config.toml
n_kv_head = 4
head_dim = 64
d_mlp = 1536
activation = "squared_relu"
rope_fraction = 0.5
tie_embeddings = true
parallel_block = false
init_std_qkv = 0.0416
init_std_down = 0.0
optimizer = "muon_variant"
decay_fraction = 0.8
batch_tokens = [16384, 32768]
seq_len = 1024
train_tokens = 255100000
steps = 10768
Each number is 500 + 40 x the weight over the matrix's rms, rounded and kept within 0 to 999. Layers, rows and columns count from 0. Numbers have three digits each.

# layer 3 attention query, 512x256, rms 0.176, rows 135-170,198-234, columns 128-255
530458534555513461434493471469533512501574431538480513507499502517498474452495477435475500519473465427515538496414465491502454476505484493590501520508483469559447466555512558491506509521505549496513459595501530479493533524484504501485445458537542491522512463504496468546484493500499540489521553490490450447453496503486440455495472524483470526536486490463453482490486543472557457500527
463568464438508570501515479478573465427535477479519494515466422502486487476544480548566440490546487486466520484501504523533472546462518470553457496548472385491437519507510549512489530489518478475494557497549469516544458429436355474522495461501483590608494492582555468507492519580439573508438445540473593539499464506514575503506538490441496494488475538495489478547485434523431511481455
442444544504551429520546567534485480556477506540504536523544537471377482553511466481507494449424519490507529544587543558508485450485482467470494437509478433463539428537479510515482543493484445484447467488492524540402499503470546587602528581608425540536536491435494500549484514476492468488462553535475511467456563504527528554469474498509557491561443454579458436450501523510499523490518
526491532517472478464510560429507457534488506509528434429504543533523527503500529474503478531517507458452512555518492490495526543498511556480484557534500504526466569501512490468421503467486603494548545527480548508536504525453525506528597560488467480515561474528481489507488571527515490488471562470475464498504433452448487521487503482578441495500613531521521499578424485555533431406537
522477499479520491452540460575494472514541483538493499445503490517465470460534501518484506504507468450536489493519476522565529476457572527533469522480436533475478547455511525576485554528510485496472564545518504500528511525524472498481456486515509459451443490477468535558464503486487456517505555541564461533484465475482531491460543463500487477463578513555509504489493548473428491529533
495479535562517476493503531520450544525494526532479503509539461520549538483555513463521527527508567549569414513498510567463419531521483461490554471535527540524525498490483477452485471451507523487588439508483443507566459529433525522421506520471436512443517527479485598478508485503509570478470520511504520514439516482512496568560442485543498507512495544477553466507511501515538480454454
532506475463455532522511557488561415526514556548483449482440497592542496475555507394438491503539530551521420483492438500529438545561548554487491550502459527555500522532551505514490406470542515569497376497442446537460534542477490537469464494517593451495517498485491458474534507464396566498490475477506484579513556540487478506499512509522494464523520528503499546543461486517510603535477
543483476558460558530438559450514509545478493537523479453509445497545464525536471508493523542442495548529500546529560525560449486489475494524483460474505522453528516506462535475466431571492509552503535491495449541531493552537553519609543476537529532440431537445483466482480461406519448490489500541552519432452504475488473467470429543475477539482468485542537519539456566511513497513565
422472508441504468436602464532538492521481513444394482595515487527510467436487530574567452504562462488455463504595519443520518497440444500504509458487542500513472447487468483551630559508472465501555536493519439505517515512490585479507524477522504489489488435460471551521489469464543497491509546452412569564515524492403538562466475443515543465544544493524497482414542482508537463488420
520493523580524453453554502481555477561519444499526477587537462528529502538447463475451505574544469472434473537462523544538496507528485436569564459529502477495481459544488480521499501441582545497513457397511490555419541521526487533452483501541519524490573443457542452555463480426517575533470541529540468484561484438446429521483462474507569550432459500546531524507535534541515510496523
500437435487512565530453574435521463423498517456501486540485527541517455453474457381509432544489450534528584495479480494484498530576499491497500572509461485544553547488516511504468493487553517451521489496511627469475490527514544525475438514470520436530437495518509521522469538513509483504621503455509492597425536548513423520497458502459424603482523557592415411510614461533489506558435
468468510483506513480506510479529519475460468472525491513499487495493483485518476501488502470492493473473497491494514464539530539522474458524519445468456438468455491502473447494463544496528520453527545527464518587495489470490507433517482528511494569473489483527474444496525440485542500491513514483560507510476549501532546486440497484505513447519528498535425498446432556537537469492453
501455540500514542562509538493473495488432525464512459473462577518450444492516490494543475467512468548457572495523531531514451537541476525553528475467469469488495556504497485502506520523538480445490549496513489524526445498429477522452479506455495563426471463550437481470480473512513453483550524526546569520473524528516508428489517528508474522505505539539440428455538549546481467527510
524501463480498512588499479480443473507490525525499457479541576485465529490492504483532488514509482552491499480546484442476501514491463490473547498439510511592485518448495548490534532523489453490475511443524536461476489462456497480508503493468533481487475480493454478498424510535474456508562518479509507500494483495512507520545519505563475491479501495513516523530544524514493545485467
455527492527543485506414533466470448480491492549521549487456481483508464544553532488478498446472455492490520562553491528470498513545484505473440551475504580492529558513476461505542503488476522496486512501505512555521459497509532523545494488464486532522560546503531442544472463554462481538480535435476520461470457467610474541470490546476496422492475483473565496478468502572446408462483
495396491554416518535494511563540519460538446487481552481472487487497497482488492449436451435499506539498512494523465445475545496483445505450501471514457494503454537508515483472555527571506556522516444480504526479460437509393502493523478496569600452454506589437464508475466503474497559546544575402524496539465475458525453542452502463574472522540505555523516478453494534520552502513508
470539526464489535500522519474467489457468529511531442486487479486507528503482480518572486484501509540521470492478503533454530510494456490551504533486479539481504488456510488485486514410485439472499519474554505602525546535462483500516527456488509485554513442532551495496509540547498593523515499421526549497420493473561487523511511505524503508535466514490513572469544487507469465486393
422478509477464528373484455447508470473465500464477480465511544555467452460463587471562495524552472440524552442467470468497546412517535579513594530488548592431493423514594428482424605453534483552496470497489407425499484433499515525467482500438574516502450469538454533532620527528577485464479498512489547532552452541456411575503510459566481504435556502399533443549526515469447518483516
447501460517612528521528537445509481598499576599518523516489543521469553571491452477526438504615511475442564481540513583571522505557522481562531481418455611469534467522462553489483504478457559506504485491481499466443481484454523465465488491503517530495512450511539529496427574563508511466493450553493406466640485432456411455501477479501490538421496577543536550456516472490540588515521
545505506574497499483560469459510500541559438569563542473531576564527484585549557433476528548470564500539454537549461486468555574467513488379455442488593548514456534514513512538545519512471559468524472523487506504480491510467552495483517446564559543471558496446460449577350481467508459486530483450516495508549547466505483471482513426551493472521477561500491536470464593442553496582437
478473458517529545541542498503486473505443454477480497469478531549494522491482510530440475549518518560517429484534482575528591485551525458452506534517495519524430536488488482476475524504490486470463534496524564482552461542510511486507569508521503458563563462488530495568477498462465480449543515464550612585559517506509515466569463486488445462533475530416428516514526470507557495478461
531511481521493507486545547553459537504494595515499505537545575527558567452596495475452437502484466514503565528551538567460439584649473444525500553537544493585529494520498505469471488448516547480531527521534581429492486528444496552412469500551420501534516512477557529464394434575479507561433472422461479565536501544554485485530513429531471496423492481461452500505547453479461495528520
523476444490598472560427492530496516571598556560535515527590509497555547469455431465507491531569585505478469513497463551521512490558447439489436571507543436471559511455563490540528505439427548470513486495501440408480536459434536473529477536465510478462477461466498565525461422518459497558435462472594469508601465492481476509475427536502433531484445567572489473554510494585546497565513
469469512446501553453533463484517471458513473546462514516496515524531474525522515521492507528496511483548497522549490433447629443574488512447487574495541504579494513490565513459513440487462550513506475460518523474473479511506529484479375470434498511503463510488536476523544573462564466544579390413476513525509537568448434554505492486430528525496552492594491554472479546483511451534538
501532473541455496524548400435499527533441549583536535523564456488538518446438492485517506482537554481511456468581527472543606509455503568409476516459390500462504430452502491544520530481453467556540426480501481450463536471521427521471486530534564480509549489394521485539467516450401474479527484506482487477553491484488531466642528635535587510492528475493464505541503553458447522446494
543482513552457515527501507397465457528448453442475519501554488505505492498476439489468466479499522424510470515464467460517496525550472523435449472521560470526486448494524522449477562533485523537481512459492511428417475506430519478499490514433482533505477518496576517520505495550528452534426498520446510475515519508490486473532446483468468553461562488513479475475505530473488508575461
451498535559528559513537550433538532545497492507381465437478515522561496458532505516526483521464521521485489518509553434486525498479379457534547470459544483525588506559481538530459475458456544488452435525507464523510489551491421495509484488521560461542490454515504513502493519513565447523562424463545443492509597474514483485516525550530450461512447534488554502507586529469503472549499
512496521483497429428579559603545479569519568516543530516490463444503572507565515395533530462578550529561474512488515529493588544617459546478505430516493483462500500598545510521444534489433475522542489507454519448551522522446562524542527455476562523556506533500447465531579536534497599557512485454464474602522493452522465535535488457555545488588557535529422477438534509539508520525437
489395497470528556511479520590490534512459531498452552512497512442424464504475526482509509474565540573513502541526544544530502526584462546481610471526488569543507517531551457460490555430516610470501497449464560505503501513447548496526486441439509448567500438537486476443560425589494524482531543399536515567520467487501461528487487494534536548494427480511461523506531531523589492511511
477564546468455445513474597466506522529471524550504499564549459452467511500499573531508534454528587513480474530468434557454441485466458508494446554569418494476388383460552489474452483586539446409490559484456542485536455511516566528457480579513472528463451503524503460490487524474558511450387520582450496450400488440464548509452531508453501475512499448491507526444448502514511470509526
499545558452493421481540553532556474524549553480550492517394543492493519452537540413495486521475538496575495511575478521413493508562453424498574545522536452430511367493540490489563501514449521504447498507527508493555491554506601556412524479436496512491503520525510463514480497546420580612480509507505515591496452462512485471493413460542504498542540506532504412509469516554526559567468
569549497567453492491461577539442489503525540511485577393513489498456526582495485511459434552537519479534440472529501528558428476445510436523486477530444537481514519497557451523507438500430525427426441504470476462456583503435480434489492506444438433519599477471544473552486534565476518536508521514497418470540567444409495411486488508648432568468487569493512459418527531491525495594565
456520537577492472545589453523483488487451592481521487470496458464449559455537479445488554504513479463490516527459451497555611517610481556434507505463470492472598441466528559509531561462532524482481507474453500461494506514448493475519537516487556510575414439500466412595503572479515558507451494525495469544530519486503559514538515410493556504560460551454457500455519542541505494538501
504510529545484510413433452586490561575590552478478461501558479511511475485417490406486434497566558439493430481448413520511516462506454527493423503496444467476459433517519524526430348439505519532478391441475516564433530549477442481495522526488505552542519538460562506462448498540500483535431551493475524447597460485462550494489477568487519487466484532514504463522425491493492517507540
520459463495524524444507514436498572519553457509494577481514441514538459483501441457503411469435509484495455526522505400480503483504539475534490542520515531548548555568523502493424528464510460507495499507515475513460470449534570470521475482519480513511513541528524571524542505553456533449490465498439468482522500479525522494511506492477533479493502464504554500479539560519442485503489
440477491474545478547537578411505468532508542533540503586576440485505523534460495473493518504516529455511440448462448484497513522547489520525423527506513459504474515523511494533512495482464543533509495458535449529473542512464509497501537539514518518449496537466456538512504562514565517494444526422463500577506545492497528512464419467487480458506451504458421425524520476514497499540431
518495507510459501504522482511577498464495519485633445507486477498510537473515440398502455519529544494473501482475507503503523572545577462465511566501505503493516513529486545486460442494568536436483495448518532512510413450496527522447562525529477484521485524521556504535490531500424587539521479515541515500584506526505513489561502470482466552463541528559442453526537503500409545479456
492464524523537491459467504511503491466495472501462522482504540548476439447523477517436473495453477506539524461451485504504464517540468500541503527496495508493432453522506518512487588497520467557566532511489491471490555527511581482510438468513533543504459473535462473500474440469564510445508521521509501538451491489537422492505488470440527501529517481520500472509469527451555477483506
541515503421479576548498568434441467428484588495484510480477514506471497487484458482577463538482510555515495484454519529478502537476553443623451481509541431551540590513473543449505497477561541459449503536506551492540462491460482490490514480487465498526475543528525506509465526558488481565543457500456502562487512547557533474550499498509387515503540595485502394564517458518446500554429
448527525589483486525464485467443551438536490477579540582551527528505489467461465415457449506498457473452481469505513450442454505518497424488511472424554548556496493496464615494488459428476544541455420440394444478457538459465466431493568560542481453523528500453452490527486564468391433521542511559523479558554504546498416528441522485532467457478442446523469549552484503510549489463603
506465600485449428481492476492534475533492566466491428492482527501500521509449467528511427484511480529448486526510523449494540541513396575503500507483480554559473504552535539487457473495418569497527540483564498504441558543515471478553556529540471538529514514514453532424489496488528471510532503533499533506495505480501432468481476486539462514540521477569523524526471448549490544504501
476561470524458486516457460490492534516512526514430431490532540525562548484499458488512511487603515527498439496480403465387537557415455484555477541494408491560489572447498515556483500489509518488531511527446508495533452431514381501424453452529519496554497432448568458503503455516475497504478474495483513515491476577433516479574548540485462467446540490561536509550526488487467486504518
463477509486534494478593497504460558513512459484452535538501509499518529443542543479516506518485609534582453466463412472411473535536493467580480498538534496505428494445514525482528530496518490525539469482519541520506462494550521500467499515490439511465495529480462464535534570502523544517517492487415493541465516502445466615523479511503557577513524443517475494538501471502463508471426
459486465460530511560523475460510427468470485498436427510452519533494475462580460503451492523472539565509454486518505544484478470498633561481539500538507521564475495470472482508564474524509535541511469467489494484442503488564437494493432485501571513463540499478486523498468431502474488501516536518515488514517508586473503496442438497447507407491484515500449497560455543490511553472524
449506471512490529486499519534509473538499479508512535569483515458475517503477446532500505518470538559485504508457491481538465536488437496471497487559477558520504512548484551447486453545507496537500483527507519453477482542517559454519476501517519518497488521528515503483540516499535487510479471461511518556460476438545440509484475541483482538508553481562493527424451487480445505501472
433525475578510429459498516492512526482569526552495501536566467552526558391562497431472474570500454491492533493570538549541497508537519400509555492537591457572523544439552531478596478488506564485501476521506518509493593521460474537493522470509418431535563464443476558537481454463560553566481437465445462547498509517498455560565473452450450532490473540457496542482440535470521474515531
490564526517501478471441513516563535524505508460579506521490530558528495448463451418395451520556501508495486555486511562497437539569575445507557542511489486449502452494438470450440500410636584570498407487566551537476465464488597547501455504544534439492563528456483507516541470472544560584519556577541469526559469438493401504527457487451532499458505589601457501524502469488493559503508
498447511477503534516498497505507444469499556479519489545523501527506515468491453469510510486528472557528521479436497490457503533532517566482427526449491491549464567509521509540484485485531487501496470421472527459464465532531516510495506508486514556459518549484484541544465538469457525551579471479497506570489545502536450498460481489465475555486553506521443472491541467521480504502506
461544519484507512480471518482523511464482491434469507481462461504477427488524484471461476508430521465474470505534508517505550488502487457517568510478479530479505542454482471534466534497560466442523526529500471541501488466504494477438438512522510488503477486492527428522566476505533530455491522514509512476449480485493566517490504525495521485545504517542509439532465540512533470515513
466562531470480517529528509462474489471503510483432471484490458489465459482510471510496455526459541524491477476496545527515551477465462536549507487460511496485448549445453485536543530505567434427480574528477463548560427485479464535439482507517516542473493525479475437495510512503481525499498467474428538513470460546489565510458527522466552522524508500444497434508528536530513463529477
478558499528447514540557518478444482476526540515503498508514482467461537462484464500497479558493499572490477468504502435451530509480493508519486499472482516561434516454485555500536481486495470471474504487493521515550461483509442518473458488457500507484525522527471524528479505511460524475495479476484497494472458525504530506478535512550463515452515482419547489489535485534491508442476
509445567501560452556443521459478496544509483498469537490460492482485469614484502584487531469492461425509493525528572549437485464443470543521514427478387531503547517449438405487481493528406545492439452528511480486433541523537495459561472462457504505443570540512460518455508507518564459530468505508553475431490504490505528508487503566512525491531477508512465543561505419544491468536517
496450479570546488490482516507471520537542490496463516497493504515506440492454511497497485496523484484497491533532511470485506444468488489449491470491459431492511487507480469572487514479443542540492468495504376486494556502467479526545460504518518444447506493420413544541523470460545436488499562524494502453522453456466495504509467551557505503514444491508509528506505533553561515431577
509499514428524541549475533547488480406468544507438491508539516486528508548507495574495519481466467489547499434481504574492499565600502560561490559492503546445498493434506421451468534446495494489553609487503511506436555519524505464472471456482489559501507504624558489482549455513525515518533426423533536487455538535582469499519497428446440527572510485513512540515552429475507438539492
500456512550440497499467467442475442564515508447594429480443559533479460473498481469500449569470474439446484485458471525545467466467521485517531483484487532461476403510452539488493508480467470597484440505447475546460542435501535491464517483523451517491511480471471562521518515431522517495488504567509491450559467493463419537511485528518480481487624466459563539418532463458530492487602
485510544477541481512493483507520454477503533475542531534458483519490531523535494491488498495512539484511465463449471523484495484536443491464498521480405598488514452463527485464518478538449425515402523453501507490479506487470486446523520477518534527496519534475542443454449563576485545503521445497512463511518540492519496470476472485497555567497532489476522554452483463511530518523479
458569555512550568531543519461484517447508449493538429568549495466546519554449560457423509606498538571516569497515524531514495562566497524403454527464515537555458504450513544401481537485556437504564508555509499496496488477553548542558469483523521552438523466496478581501469447454535507497513507495525496531510523529526486539523502520517524533503494555495594481450435462432498518568468
483563453484549508431527522448450500558452470470479506520519470525522485527525563475466474526459507549541510487520367442531503478489433513454517446532555536458414570465482498474514493533544404458507544465597533469540398471506518503475594464534480500519606522520482456566455499534482487565505494491497582530455457541506544427550498527540482467491515470411506475437539582445479454427454
464452422506533481489583537431501446532602487572580479500559580503523511453545581500413434568514426439439572438528463510510397449551534512567481502527596530511448438542447530558486501454476484597580542564536521486453560444459533555509446539514464497537420432462520534534440543469460475520443566539515483547542420446487502529548505469454544504444489498474442486484434498439496533496501
494539497553603454550492527541476548551565449568571469500540498568504517563456488442456554464520570479503530526510477537436504513532511572499486539494565509454438487474482435514534434405428494555557527450497387445550574451565487497483552482483539523429506519463476579535467397450504463545373481492494492500537505508514500526466520526447522498499495545486492413598481520549475479532583
528485524494536424526521520593522517504455451541474479502509485535523529504467463521525518481470494421474556528545545525573507452589455545495572537517499481495503422467503456540510461522535508502533462497520533467532528472556491477568488561521515497467485509463509517470454420558499519505472476421468576456560485567503521503466445478491485434537421512494512537560532518471520433453557
455481514538455477424560506501519493492481477557528428500544535467534494513466579458540554565507509481531518483496471499468522516555453522454538443436528479490475455504578507481540526517502503445538431564510526493550549441509553623531490583488548526436562433454498487475465444468497450507467511538516466514524490517492419552557482482513590543535548503549454516499461502463505532476447
565431496524490453570591545487484486460513411492435500497508529509526459531493482508481489502499499469495491521470536506452497571557421509479441423460553528491571439430456509401458468496486653527414533573464463418509499537535524485560500529412505451438513430508554500495454548467474440500484504581556529480602497527491503538505377555617467577499505483525533469572519527562495523534504
514476518573496493518566464522593504563534522531395502540431523530488515477515453510550541481484467474424534488451477436502512490532495461474481500560511510468565450494510482470457508493462530569451419496452547495487428525532437444504511503463468423432534514473434496552450497505515513468580449450522440517533561531497410442517504536551453514474507474466552534464550530495452541422505
562509483515515473468455555439479468516637542535561506465510473441512503505441504463488547499540514493476537470489445485522516562538503471557451529500454580474455488552410494473431494476463513557540553470489435536488512482450499505460464464558511547474491545495497476518540528472435508483498471456553499465493501421481439478567538480469436465514506546523534498528477525510519475542462
471440519600496522547453491532510451506621497539516399579482620530493479389447447472433456553532438561508539488535576520535470496527556455439528453491608568562498513542493561495520389427440634537527442469518572514487574507477506510492503545517530428496602453463495571530472484520538476511556488486560515466595443513499459544491547471479506481478401529535456508516523475544586537476564
533548477481510452486469502509559467545537523506538477576563472511505564546550527513504572479491576475570426498527429487481430521444450536517443485510500458489461436510467536566490530519492434496454516463458459492547482544472499576499534506472482507517468470491462469506454520448521577494451518531531448444439435422446518489495494527488496483546532470450505462476510507466533491529464
498589465424507476494517552512490560383480553502494565484484430499452547433587591483495510481503520570538462578523514551458508498462477512550591569463519539410488494452485402479468549447588549454548513542543471516527461492531492489478457496483526505466587553519540463494485514544460521503493534508475529474499513549534529460518477445539478414532475533488519438492493485466457447534481
592424540571507439522463470489525524474578518549544524384472515471507472498530556517489590497501513518542459506479421479525413447497518451515495513502576504534540456517585447507547467491442572528444409452448451569474562539454478383569490525516512473530567542528564448513489527503451485582465448516512394484475557474511412550527498492562529516522536480543480525502473560511531565496482
533516505548506510535480536500492484600486471530512502513517470415532565497560493560472502537529512467515456505567546515414552534483420453474513447538480492518563512437490467533554508469536499492494434490540488527496462558495442479498465481514508536535403491533466525495516546585570485483489420437484478546515471506453543471566518448483545582587500518553516511480445563488560476556443
441467482488530516517451460547491525547487526528487499535449485457512476478393468476532463480534537471507527459476495540465446543547457494436450471539525510539465572521518540493474470456517500577492502479520529441436576483511490539470492526492470499484508560482457525493491527522481555550487533471522473495530498465462544560506472536421536537494488616592393442493437479438528553455598
466488492468495575475528521472483527468457532438463539506553440476456429447492515504477469484499533484498474532542528442503585547512538483520465517486457531546557509453470468514459534418519472492556531531487486565499509446484507512518493458482502466459464495510465527504508463521446524485465490484600601532537494512474587495482500449526503534520427505492505564514495449462518562565449
465575433433544491480524533449549486521488491514480459507527508491535500458514559529532522467518440517536501519511491513474544583562504458466448489472458549504466525505480508549460454496520525554484496483494507539489517490510528558463530471539540482505516536462505507471532509464451510542518488446497555460485518516495540496512413510464477480475488527518452468533568532500532443492484
# layer 3 attention key, 256x256, rms 0.161, rows 70-105, columns 128-255
493478493512528506474470500409582453473487494486556571558575515499558483482544470421446439600506468452474575434481460501486496496504512450537466492452499488450531518504435512520471504448584486446485501507510495483449520463548495511466521466501519409519534479481503483534508466514521511447540490581579456549534505499545437477533514474471484573439518480541498461582504509567478534584542
494480519501532461460496526484505506531512416485452446533504538586476462461444550506524424513530529459447483527442531458471457488532470498504459504461443425465515428573511466536455474495549480515460473497537554554453500560500475509564552460596459545496527441469500487538475477470505490507531519485506491512484542465480450446522516504504510525550486465488457524484530514555528444467535
462523469541561595521461558563516467568479502519522543518482505591517592483469515485430437484550592494503457524503539470524506575418546526479452489496506486494484601520566485457516486466695469504502468467443470429521411460493480474540486525497472545547513516465560507509541496569543479466491464421470496547491502575540488527438509483493513522506509528441485444590454441476433520487497
467486569515542433553556476485438507474453502551500494490462512502526545510440461446563538493530475571532524494523512551597434470505466504456475485446492552482501543475493565529449528474497477533488509524527460490596515423535599523504566517617421431457504575497533570495538485418407536513566439515487505527502538544464522526499505571472497464519565527521427406489549533460497515376536
466473454500451528463492512566546453530503504517473582524487509592429496525514500455474507500492457477478508517502517522468485525492505506422447588505484485451541475483544509426502441504445443525594519406510455446467562552489513447605534495429485573418497466509577512466507461485509495522504438541473547554409463597517486555456458468529509536471500501511418526447489487508510579387472
486541505479479525544501561494486512527513475527420464537517470536424500533486505531546473485513445485461542553503445502481548489465549576395425481541524492508445519460496509492468485592535540446472438494527470516476523528566503456508505524454566518484494476477519508486549477508553488543591531589485564603414476544500467486457540528499481498479498463533492465521511461497430521477485
538465484525510494493502472421430520473510453464553511485480463538444499497519526480493588516487536532531555532475533562455514489566560399483567508522573468528505493591462535513539429544515483451548462582483406460482469536495494539511565549517437401458526531534474518557475470551414480487505473509450555481449480475478515520517550467501525460451555442500476472474433472574471450477460
579520450542459456543522456512548448524476548523515437446459446498543500501548569455497473543465473569498456430549504547504449498515504511529404504531491482512527514528492508484520435504496540546540501577475485547555522519497449519544536427452568514519491512502528568507474562526531548498432454530486551473535471401470477499454578527518509498508470503451491469539473436555540531555531
552550611448404482493526501466547457545484547422509523484470490513515448487434454536521541519466471491485489486488448530470520508450486531536465528471461524531509482461487480490522528524505489501471520440545530480515513509530571522500494487520506469465496578492528469529525520444511558490510567509561519511413499480511567515500426454460450453497509486499505547524481595450514519490492
486477469489495532468545468537444517537425498521467442460547535485496479521420491491538423540548458469543532484553496497552520481505463445433567527554467493486478479505499588471467492400544541500497449551455464545459562501494529495497487478550468525531523516468468507502466517507499529494511517386495472505543479521543519433519536536566470475562511557480450510506502503518521481494492
447476462505530473426392502504574498469490476380484508535508491552542477468498401394426443547481508479423431534472486583484492491524471428571483514512479490461438499501469495512449540524616446401548567504549602539459509500464521489514448498506530513403563487516489400555499414448583529469507539538492438562541540490549397443473459552440545559465447509525468394534479589558600490520486
503542516562476533553484499458541504526489468504524475543549521516523644469442454457493489529494533520498461447426512519485499577495489508459450527464467526583547532528527528563423495428584559523454421489447504445431490481522518525523515467533470482565454461458562479497525577484516508490436529525528484507544515445459456521574446523473550507486462629524491541533489432458472477598530
487482420554561466442438490474539464487505456535506530469534533539559481493497496453425457499487457447483558447499521525474459532545491481540496452500477495481441530537486479565506523465520481485534507534472506519521450484498555490455493505528514488472511439536451454553496423521510485488460522525499505516549496485492464467503492527533468567504517522570490442489460474554497483507506
490460498540541509516503518450525498453450496476521453490528510520548489487499453518505479514512481477495481481438446535466486477435478486490482439540502468488484518545505442513492488473599471517513458532487510453508436575525529509482505472532505538526564481514447487526477464485536484475405498554513553528520468542526463488467593458481487495416496452463462511433512533444470470513524
494542527444532551559552529474484557513461501619505430529508495446514493518525519572584519392518484545491486494485616470491501510453483589405492535459486532527501493508513533502528467565432496493465500457514475534524506513522485493525504483531531537488520564460498522474504480478472513532458456500459512526488474519539536479586516434508518503517482468477564513447474512560573489445531
459497491419476448432418503492483464489459453474511534488457447528513457564500480503475474489477528547486472536541470475513481480518510529550501498459478492421502506544454520495512494476533514504503531519545436552471518509529510486581490440489518500470537462512538495478518495439522497474495553487501512546495563526474413465485492495493516493522513484514496439470468530491563488537475
425514510481491518528490480518474506483480436451559496490479441446473443557438417511433513432471465571483501508514543472505503445485497516563512515471522553468525570499485539534529510479450517514550506487481428563513547577483536469564479478468493533506484488524458480511457499444471481531493528484490499455445471487526492559455491470501510506515532485515522532465459502476526512480459
534554533444463498589564472451487525550491561545464500591510448415449583496492541571551537462553491542498475480473532565492470496446454538483497430518583521523485537540459487525519494513445501574503512493505436460540509500473473442459568462535484473525443565483584500481490596513468515540464538432547536471458465551495547541597478409551484490501503514449547595513534526484470521503569
453458470462481504447488517463456497480513552424502445500468542481531516504544497487472450550474453522460457492571410507507506496494530473534457517582510441503549499493444502375575608534374465552505432486495478451432529422448463540409413437475514438532438498503495489497520485509593471422529537507505490484554455506469524507506512486467521551504466464451500551466524504572582466536483
524458520517452482460526574481594454513558467493481520489465521554511494545489493544499530483503512486481507453575489457572518463466515517448478522604490503496436505493543534557564542481512504516449478423527591482536621457484530494563496529501573440441557534488562480458540470475493504421500479493471512486475491508550537508503509463475475463487531414464504502533412538536507494523517
560549491514568501568526539466490532494500486515473551462545475518518504568461463529481409507547516516489490546550479516565499506565521521565547473473562545532509420504467499488507501503474538542515482475537478495498524556509492513536479503431493512428511545485575485548498566468453504445488508435517569554446516470495442551530471523537535478466544553477506570468484484460388548600526
457595466496561495534522496471420499479547508495524441532493477476509519504545518510456522497525449477477431495563584531456448513504508475448511526522527585520425435475535537431577616515532466491485475480485504507542476460506451490552562531548507518500474558503497464518456482547505503468498503515547569498545516523507559478492509508511447450512503501509565502523488483469524550532499
457487537443513580486497565539465532481515518483516508555533477512498428474616452445477538540432533460455487515485524484452511469533509528490565540540550513543558508490505514528517446541481538504470572508509555500630538480481459519468469467499549520538477533506507504465510505475508550445511555452513575485472432465532386469494508519520501447432529479536527504468511533464512506521444
536523549538504504533434542498524476553582443497501486465514492429505578499474502482523519532478531533512495428491426540554533424492555542494527555477510577428457540448502514566466480526550473408509431489442474490547446518526470485427518471457567497490504535549530478506486449509561443524495544440551536487556548524522528467502538499514485455488494517526495460487482477493507542461539
449516489514481487492524465503489484503554481424495498434503507450482572520485490435560549497478545464485478458434471564519534499488504499493525532439476499467467557435520572457498532442508479477530505535469472501472595495500547496605480468524517494525441480499447420473519526497545511498566563466505440515545499395487532461443476535528551570482496575508552567599461523493498453535557
535522483434492484504496548474515472511497566468552441455553493435517468461512512451479537515500526546517560472490512420504471508524505498570518464488542536550480473416518451497515480530486499467578531487547508511497480474548461542526462474459525468614492526489533461488506542422522544550468454562528549515537400455438434523492482483525516504487583473524530483524468481469477484521477
531468496550494528484498496418506541491460436537525556428544527497393549517537467447470494506499565437498495483486531450528522497434534539506382538482552468526526547464462452539494468545512438439555522512464575512497479532537519465520463448532521495439486512581546548495492470434508536445529530547456438493536543578492439560477452463432490597454521564544424499484401488504540448469504
538479472500558557478504468479431516499454451432462573369523514521537460513409523558590539481487558530407482505485548461499539519515533510477517485514521532559536577530500556467497510496498461528462523526523475496492498415605493514468462496491499522394508501484459478510456481489529537475571417469402555539479559455482461507467460471537530520566520512521511479510565470483577494485531
454524535487508477499553476512503472544511522472478498438449530515520550510520503460462530530439476479489562506511422495518543454450573530537464474546465523467477504433498544474522528492487521500494590526483542463523512487566467510497433502466493441559551536549507549478526528509500424482452564523547454501406494463480499501541528495493459395513504427477471467504470492562511555472440
449524475469499502479465454497528445574437495486509534412488548518600576438440498471486495398444548547519541487557485463472476475487484493530462524455485517463433491536500479494517443439517450479570489549555442525468444503510515534448551451531536555476552463484500478541480465505542495482539510431541528461499481474435425527556500501454551543422467457501473495497476478510502446468490
507539559487459524537501450495545503493540480466542556454453507426501518538484569498505509491482528453522529530464478531479398517438472486494578502463401519517461476543529492446502469512555533483477486514552425486509483495506513554545518534514464511516560519494500479497509471517487556482591451558556526410483503489504523478458456505534588477619523490449488565535545509503445460513417
469529566566532575539466483515522490465439537506546474471506468537536495458546528479436514505446491458541421491515449476503565490462551503424481520519491621487511544476462433486551440511532473559463471500485528448594529530474480512483466525498445443571457497491503487466474483467446515477468494485517535467537538498469485497440502551528549547460477491447472514501521578523497427442527
566484347473507451429480531533524471433518522562450424588495504517474470500547461516449519466458506553550437535514524509503523391520523521506519466514511615525509485511561536543549492454487539545504530463423499523516563559461462509437470486553539438504579476496513541599540458518484526564498470486480492578538449496449457492433477521481445488507505556492426457532485452534429480559453
495445553517514548470506462465487496501544485457499505501503481484496472509586515503455437536449578472569482474469502496498541521473506470494526547496480487491485462467431476558557473520514430508465519493515531435429497587553505425502533533520563430413510503465529432484534514475567529536544478429529493512487461504514508425515478464475515544504516496550501556493491527480499464554527
476480458495563457483466542539428546507526532504538551466446525516449476487502502487489490533456576563592435471521429563531466443488492530510552487511473473520505535510516524556617461465526477510458509482471532570506488534441484536553524532428457526558535531464525518552475562477463478541515533492537494499493474440464539484448532532455470542459496514568500356467441558460543517475546
496525484527515475464458487512481526532447514516494508478517578569471597549550516471548497446511598586442563534535519596544541538513475545511498495477485440473520457537473535511488511486506498511550534523617455508494443573473513513497538492493522450550464508467478434511503503402444502504620425524492419491458473463495511472525504515543508456539472470502415500465578485522512524487500